config = dict(
    num_key_value_heads=4,
    intermediate_size=512,
    attn_scale=0.177,
    parallel_block=False,
    init_std_qkv=0.0442,
    init_std_up=0.0442,
    learning_rate=0.000997,
    max_grad_norm=1.0,
    warmup_steps=500,
    doc_mask=True,
)
Each number is 500 + 40 x the weight over its row's rms, rounded and kept within 0 to 999. Layers, rows and columns count from 0. Numbers have three digits each. The size before them is the row's rms in percent of the matrix's.

# layer 3 MLP up, 512x128, rms 0.0827, rows 459-484, columns 0-127
082:539558546570610509473496476496553446549528516483523579495487553525457522478472463459575505493529478519429521406514479558485539440511494429508571545484530527510503503514442489475529544447508447514460500454589528456437481427480518491553513554411517464556424503543492507541473503539484506514538513504539545547495486422476553479473552492468541538500515537502497461456518522471488442519447
103:460429473504546547465498431470532540513508482479479466492527511531468495517521476512472512522479512562520410416492429493509527499460532514484550496562567459501555528400524581520521505567496484439438454482507482502452501487450525500467526516550506404490498517534508443532413474474491513538403507526601583513506480441482420455455481494484501409548537535498500520510493528510496533549491
103:489533512510497514503480552480509569523475523470512478495492512490586494514494523604497486493499617455489470452477489469479523522440541595499486422521493535567522427519413529522503508533482488533472606436538497499503488441479518520561509503513573540497518498539415521472551512514480529483534507564481542540435423521522475463442469439486494514519517556484518495495461535535492470399416
088:500472527426537497484486461484532525481498538460503535466482458553495408484500490569357517503518548502470526558468538469507520505456548505516464479540502565545498555479526471506523501511506505528425518410529473488443522558546564459477531518577522474463520532473441501564544547494452495563476544508484483540534452473442445477477560478436501473512499508478544469585489603515493529423508
097:476539450444455498471474515536476405483428519536456508512503502505590519484520552576421485498541494534504472495527535470526472509450471460482521518559466528417456536438549500483467498491403522506494531471480466520496510510476492588486480525523604476457478514465547501555570516521499539467525547522509557562520475534557475482483490499494520436551418457460595525485475479590535479549460
081:487562455468475532484473503527426426508399486426477500562513522459468527522456555497477509467573531507482447455538480495498503514488559499557469598512519543427463557468426504526447450552443480526513518515426524584532550436460541429535504519615507503495532496522525486543563472486456495482545530523533491530480546528506474476467511494496536431500486486538550477560511531501477446522452
088:509463491542518541451511527499496509532434445453467459431493494472578495500509570486488454536551449566532477484546505500524467517527489534510575532463432461463417516438492577480488537486476506488436475472540494539418494520437463583497511529554538491505522528506604412495461509507506508494490616481469544554487537461472488486444519515476486427507469532433580525507502506497495479573520
098:522516423513496487488496466484460537528462521502488547450493528503464489477398487493573520461511534560421488558500502556495528487532552483429437428449487522555564557516476428517558503508545511579514505522517511509539540557503467509512471468422455517490446521503518514503435569528479513540429490505425539522504524491504471441445398463440542508495507569529533483506487617508514507456503
092:480646478488476516561501501470513386478508540502525495545510535501457542501451507436534519474560501514521456506468483592477487493428512459462488575486472549501493521511490484541462519507476502521535478468487549484463466492524512582415507608460477484542519522591534558536577447419520466462497445528506508464518527523479519494457461492470538569514538517514545462480457441510484475443510
078:439480459527522534441557513505485459594453463484504476463473498476518496537500525455513486537538412543544458446505472496539482483484441486482522581484488499495502570459523542468492542455504509433561440495497551543426561542411414568509444525551451494535477545539616462556448505507521414506464573503475507527509491474501494457485513507490505447485495493425521547521484501505498461557462
113:441459539538472549503445472499538509466492501510489593476468539550487473523530481553473486487524489494550414462530497480553536533445505469493533545549560552539533477585538456523563511492463483523512503522476585478494487543458536459407433475505563465538525500499496456425512488517525491510456464481529514507399500554480551448483527460504564544497439507492534473423401506460532462572451
102:484467501479521516509466525457514609502441515485533552464443492545545489478513511502459466477517499558452537507540506426471519486493473561525450457509522497567504525565470486422466438445491431519449479458543480529322530504430532510522517510535483550475530520514558552556492505527476536522469520535491445587492501519449446492465537481515441518500452546456522454540509518558536483524462
080:463545577504495537547482573478596538458523537488506493523484457440508525478455505496520435496514463511525489474470480492488561453456444470504523466549596574504483545588574491509589472529489462511435494546455509430504499467534458484447550536523474539480542489492472493552489538522481494526496593523478494502534562435469470461503479454444551539446497545534536429445467496575451455505508
132:487536428503480506513479478497492424532502480413529526533490503565512538498574471518509584498511570499444476506574482522474529507477557536477532454527499555502526499474538530462545489496447514550486505451493512493508448477518553409491510614439531502533546508492435478461565453516491585526450443468563457530448551441522474486495479454438550484457475512456470417480440515583483497507468
114:466472514429538523506455585506533548561593533544548543449508504469449499528449461488461524525495490533459474516455508551528512487503483443506472520520535491509513527560454518552531431549472466484488465482552505483510545520448387479549497500572522529473536469561542499486538459474532429520462361532539527544457477532503487460442511472492521468499516580524479445432445488473510484424510
098:473466470514556496443452492494504425489551510483498482532519478506532567490499476471498554461511503567545477436470502520516470455474535449458502561541552477508524525439485539548527531589483504468463454582464631456436510538530489445491511479521489407494527502553527462500568527496481509507380444507505535543517530440502391485485452470474524474519466517502496460436495537484478526452550
086:526450509487506512511499516512441513555522533465504562491504540504437433428549532510474495472573589470555475457479493507474426492458554522447521444558456449502501578456466519419471587528466503538476498511466498548509492468454453488485531555463464481506544490528442528456469468492460417502545548493534558551528532544412492500462448495555509534536473509549493486539505506551417502413457
107:497483490446504535469441531490520587470607514560513536517526550477442473500485502489535526480471463508490453545425532533539559493497515437516461519536551498556574557467504532532548483530529476429563534485441506424541474517492423466475450479565554476506467530530460480520425523472492484544450475536547506503517519485398469468466455501515554518509503491539492450432434557551513513442433
105:493569543539459500585508558453553399479591499444544538505476513471517568505480528463497495474491487515458415476521472587539540510421503492480518503521496523414486509516488569473474498548525473479540436451540448520524462554513472520520488535525502500562489524544514549509501491512555464494470459462485529489410556563462559492479505486461542497466492557529518448452411507501471469568577
087:483538509506521526522529481533474501539436458500372572447534512480527517500539583491511516481557534514525462494489519557512467449499482455475494571519468477506455577410541568592479574519441532487503519500458543523526431432464516464489547553445488426522503515540600439505474444516517499483482528454527498469533509543481501510486450492428548513524533482499489506494485476501387480486456
078:459476451534470520489466500452503444562486481509453514470506511498553537450526560580483416518575447580510482476481424461524526479475471540512547573500462528483477518514557568474530520447565469503483538524536536534378525482480479571563525573508422468492563503539543511552516506514498480501480576552509531515417455482462478501440486496492505476498492492446535558524471559455479494514439
102:452489479509583492503496527530496462558478539536500503525468585500516536483511503535541523464538457525584522491498471543457523506505521468438557509550520477450598531491483527499475495577459505577498454603462500485379518514421498478495518572497452390506524475523534469548436488476530442521531529438540579511528526473449447474476472482496503535493468537490479500503500523506498488491393
078:440539468444491539536446407520491544530508509528409562425430423547527475477494538539530540460567514508509548449498560532506459449478525511492478530483495512507500508527438459572546540515502507491461588450455558488436490490501530508459491522459515430508548543540489468507520546462522535467446477518552519532487461492436486518439535417569592517481474536518535485540463505581489506470506
085:427543519496557544533508518486503484432425420443431530496546495557454513538468496541472508507544531511507489514460475518533475512532518491448467568500538538508517564487523583578488472477483526471487560506490516398553496501471536476573522514488460461444535529520565439588501503482513565476410478487496494469504487572516523473460481462465540440514529498541481488468423518511498543619475
117:488517428515482493496439586523484434511533556528543429490520514522415433489499519468499519503483539476479566529458465497489490496520533507487472477497575580482502568496497468507520507556556447508485510506446456449477591486471473528480439467537521427483451520574432481571500552476489500532501445484531449487429555391457484500476556476452551496499504547543521461565462529493531532448440
118:486507490479475505464535587508536533477501506498504525531423517496523505494460461485499507474507507533551521512485542482650555518439632559474540511555546458467542456503452621437543426495502469489486425498455496436477483551522471479455515502584433431467529526473486462463548454477510470495492509496528474521469567533496465504464435470473496483513434472485556479524519513526495520489478
# layer 3 MLP down (transposed), 512x128, rms 0.0602, rows 459-483, columns 0-127
078:559474509466483390451495544512453562472545516535499436562503485450504516556450523498440516486469494432512541514466451433521526559487543493523540461442497538473493483533464514448476527469509590529439508533462469546539507538545573491504532544465444475466475473467499513419523536419473488442446486562514513478486492531476483535569501574427520493553511546567472534596476466500491535490519
104:450444467518433520490442497512471431488415525439551450502486509525474532478485492579557440585410533537409533520521530479530546546469583513507551442456493475545500519494469473502531523587500539546486454492468496529524525549445448476411470484530577497489487460471539530505518530525563471537546458460528510521456525558532473490514543453544492503512521490566448481492433471441465516503490
086:490487530463545469549480538535496468442445519531500495492514473480466552567499427485493532484505484551527513519558500422498466505535429434504530554472472453474572563471620475462487479518516531511493449492559496450559465473448497531457504546476437516530452488523545515459503481530546546468544491562501438471480450470447571444482504580503548440538478504455559466415480494489503545590505
095:536577465499476518474484520458480460449528510534509461544518521410433501502474545506578538516483491435459439472467485507541496460512509511472476456559496448507481579539504526539420454538445549554577465554430430542514459482482464511528486508529518489481521468518544488506420431511501527524532501488502490454534479425530584508553536558555545458535457439507534502463414511506500496497597
088:514469503491588492525502456551514560521454446560472479522507526471499514479473584547419431408536495435505511543531546529517504490566465433503515506486485473473408493567556483521511491490454447481542511506452452496548497464483492517486527540464563588430509538492531463456539477544516509435476581447491502532486510480475550534522482503462546570493484398470491469488476484446469519588532
077:527516481516471382426482491484498476543483506466585483544469535542544511507476545464510540530452528475548518467551509493485460530500544515541459529473454492474485537549438515554426538528460534444543461534470454517550487453512447482486541428506523521524479435496479495388478436540470488460505532530498532489467425439472556545609496601549552511491505454511497502450533491515489557535521
109:459471475485536475452483519480549541548447547504473486609491497423539578511457485475488483509488478525471453481512481449545568464557560455500550530508555481466533522525545526434443453513509476483504451544498464580542537485433555514501546513539492518539427501462485564486516437516424476494482543502525447493520419423511504466512513593478572436533493504470457534468535547518521464532571
098:563455512584544535570494514509490483466602493487481529421485545553510566520442496514532577475468441526475523496509521466531540524546403520483432528437473465435524488434548502579564498470518433520500450406545465520508489495523475498519491494458534501467534449519464494499453425506483439413499509510480511506420512539450591514512552520498528518493542538507471546480548530498489488492508
095:484481497478579522515527482537566496504464498581436496524532503523546510424487496604470497470435512531508456490495504451568469475496448474544468485522587501569480526532536528422481479505406435511471495469504528499526445494502443562555566515483492466551525503456436401507508431500471540501503556524502507485531446468536535487519508545471443426540494480558484487485598489487578494514526
115:398526500496447502466529551393584525548549529537485475551488485500481535518445538465504460517545465469489452479466491451468493454521467502528543488546533531445528550588533490470436515506486468500495465568495506518505552562471519564447492545560491445520470530437533530491500466509495412515481576443533441491508505513461483393506555567462522504515502490488537479511533487498397468552517
109:522540490480550547466549479522518515542520409546471491556486493587471440415437547491467435497513489428486569498499488445521555538601451517516486597496481447426494454485496472456465498488498506531505527466506442555481471465524518504520508514497438446503528501438514518496508488457457572466523525502492572528498464480496505473491559481588510415528459437478484519532522612548507504504517
100:525501532541510497461537418519472466519562504450471445504593472568532479468512497465561468579477467467458513467437479511447579577557569535530432499477525471520521565448416517502506531542553471466573568486438519545506488468456540490503492535528492446463440481521532473451485477507485478477460513467563446488552455494508553469540545452450491460574543525517512553452464536526483486512470
065:562457561552556410508530525484472520529495463538546503493483515508460500596447434465489497515417444471535513469458511445511492542528472545525479430497485480510478483509516560471463554427509537451455482440510517505541420517483552462519581514484472537454505463458566484481504519518470500449517466457504549479489448461481511567496564620539489527507518468485525459505588448528477561553540
105:546540514616470548505479566485526476486508484564477509451443547534478473467465597525516516447467528512516501441503490471437484515472469521449571518459492486499473536424460510480494512531497538473464540471531455550533477424550534542511519530462481494410489493466504522495428459502484513543413576525441443539505424469478563522545513565515502552560539459437549535552502502458506491529551
119:542491486538469446513484575576564533495494469471467475510475504476482464528497463493536430491561598497502501471472493495527515430515560511506497460493502505519493520472566524485505538472503495490481490452575488511435466492548546478541520498473430607424497492569493591454424499425466590447509520527529442446527500554496509505522409537488487558455529480488505418530459534558480478442501
071:518516466469466385502458475431498408584517505468511497464493509445543513556544540528523536505547517445478436522436429502536479489482520465526492502500491521483546425518536480436454540572492541553514425551495504546481540470518461484496526464433508454476489469466526521490504474477507584473550535588505463498510468418563484532564481527527529505521479540546456470506524507489525621454513
100:493583522450492564473551448456512534493503492564420502532521512535485507467484488481519533474462488501437567489498552450499580514510464530491499435485531516479529491516509448543500460469468481530457520483498516484555484498549576516474509478463413467533519538463509509515566491456484571514362490511503385425536504499510512442527559453519513460439488432495504492510505553522555483608537
111:554499486490509468506514515561541515539532487506406506462516539392490464548460557542433469509574573513456538485466433493441489476457547510497491470438573544447435491509513502442563487427493454470494528478563528539502519425517455539589505518518480572534535494442453492550452505515480510521545478532460579531497548483556504537455460522461496495490541500517453457561484518487483519449444
114:522407478530501428487542450476470576499437480522501473494543447460518449509500436545516543474517528437489458488508468465502481516540524482486594416487559525491475566431480459555513478524529448553473507558440531533471536536468489529477479479523543474437467515463502410536510563579480522556589519562565542541494459542525465501487445449504469498500509446485527560510477513562485517441479
108:505503499423528491459514539473553488531495548577461567512459537444492557516499537476526523464489464554461403529508465505473519477520541495541571500564557498517544554568545508490450501603437508483429511547536527507575472474491520470448533462412468532541487458522473479497507436546478500470457511471505396506512445547523478493550507558468488522496449476524432495434503536467423465502519
088:500466536507449393499619534467539593404540462477551540494472474530516460594446551537511439522490503440539517515504537476506470544524486507450494493480527513506467513501515458449509577427543572496514487504513416535438484502479472498488534457545503475442525481484603479523497510518494478497469488445512450494487545497536520495534479591488526485536468479525485547480532437537490595508485
092:501545435476490425492437449474497503545486483553541516572533496414429516520534526505509513459500481525556478510521467528518545525466505485476539486487632409533537497522508487506530460575531531539438495489477472492516514476437450491559511484505510461428534445508541529588456502473495541475484505465518538506497503490460482512549481495463565425485538562431428509458432499501570586497551
069:579509483502484375520453482522497521506492458487509495497483481470488480574547501533497460535470507523527492534450491548464503542490483457456438505490494497515486510505495469490521533457587561474465476513494491479484478463496496424514590517406490460518511432495456527464480468467526492494469533489554510455532495529463491523537493616498521497555520473495467512511512424519522708522539
090:514493539458525522491456461515468522506508589571493526445468516503479498515542505472420518494468497485495416544454563515544479497563474444596508498530505500479550536464526483509465473548461541451469452495510580475591527490537509502410521463475519473510458500512543461437544443486528487475416529473554465442557451440459487497572481527493488494481541466515446539479537565451573492541584
087:505455495516497451570513508441486442579541475422508447464466533457506506463449470493524440550516509480469521528507424527527539554556498569491449516466446408522498507513492504433556499489538514495508499469580528540510504421456495539498562468395471487517508513503451454587506461497459425585559506554527496495499532457535546471496490590515497517520530460532461555439501476533549511506486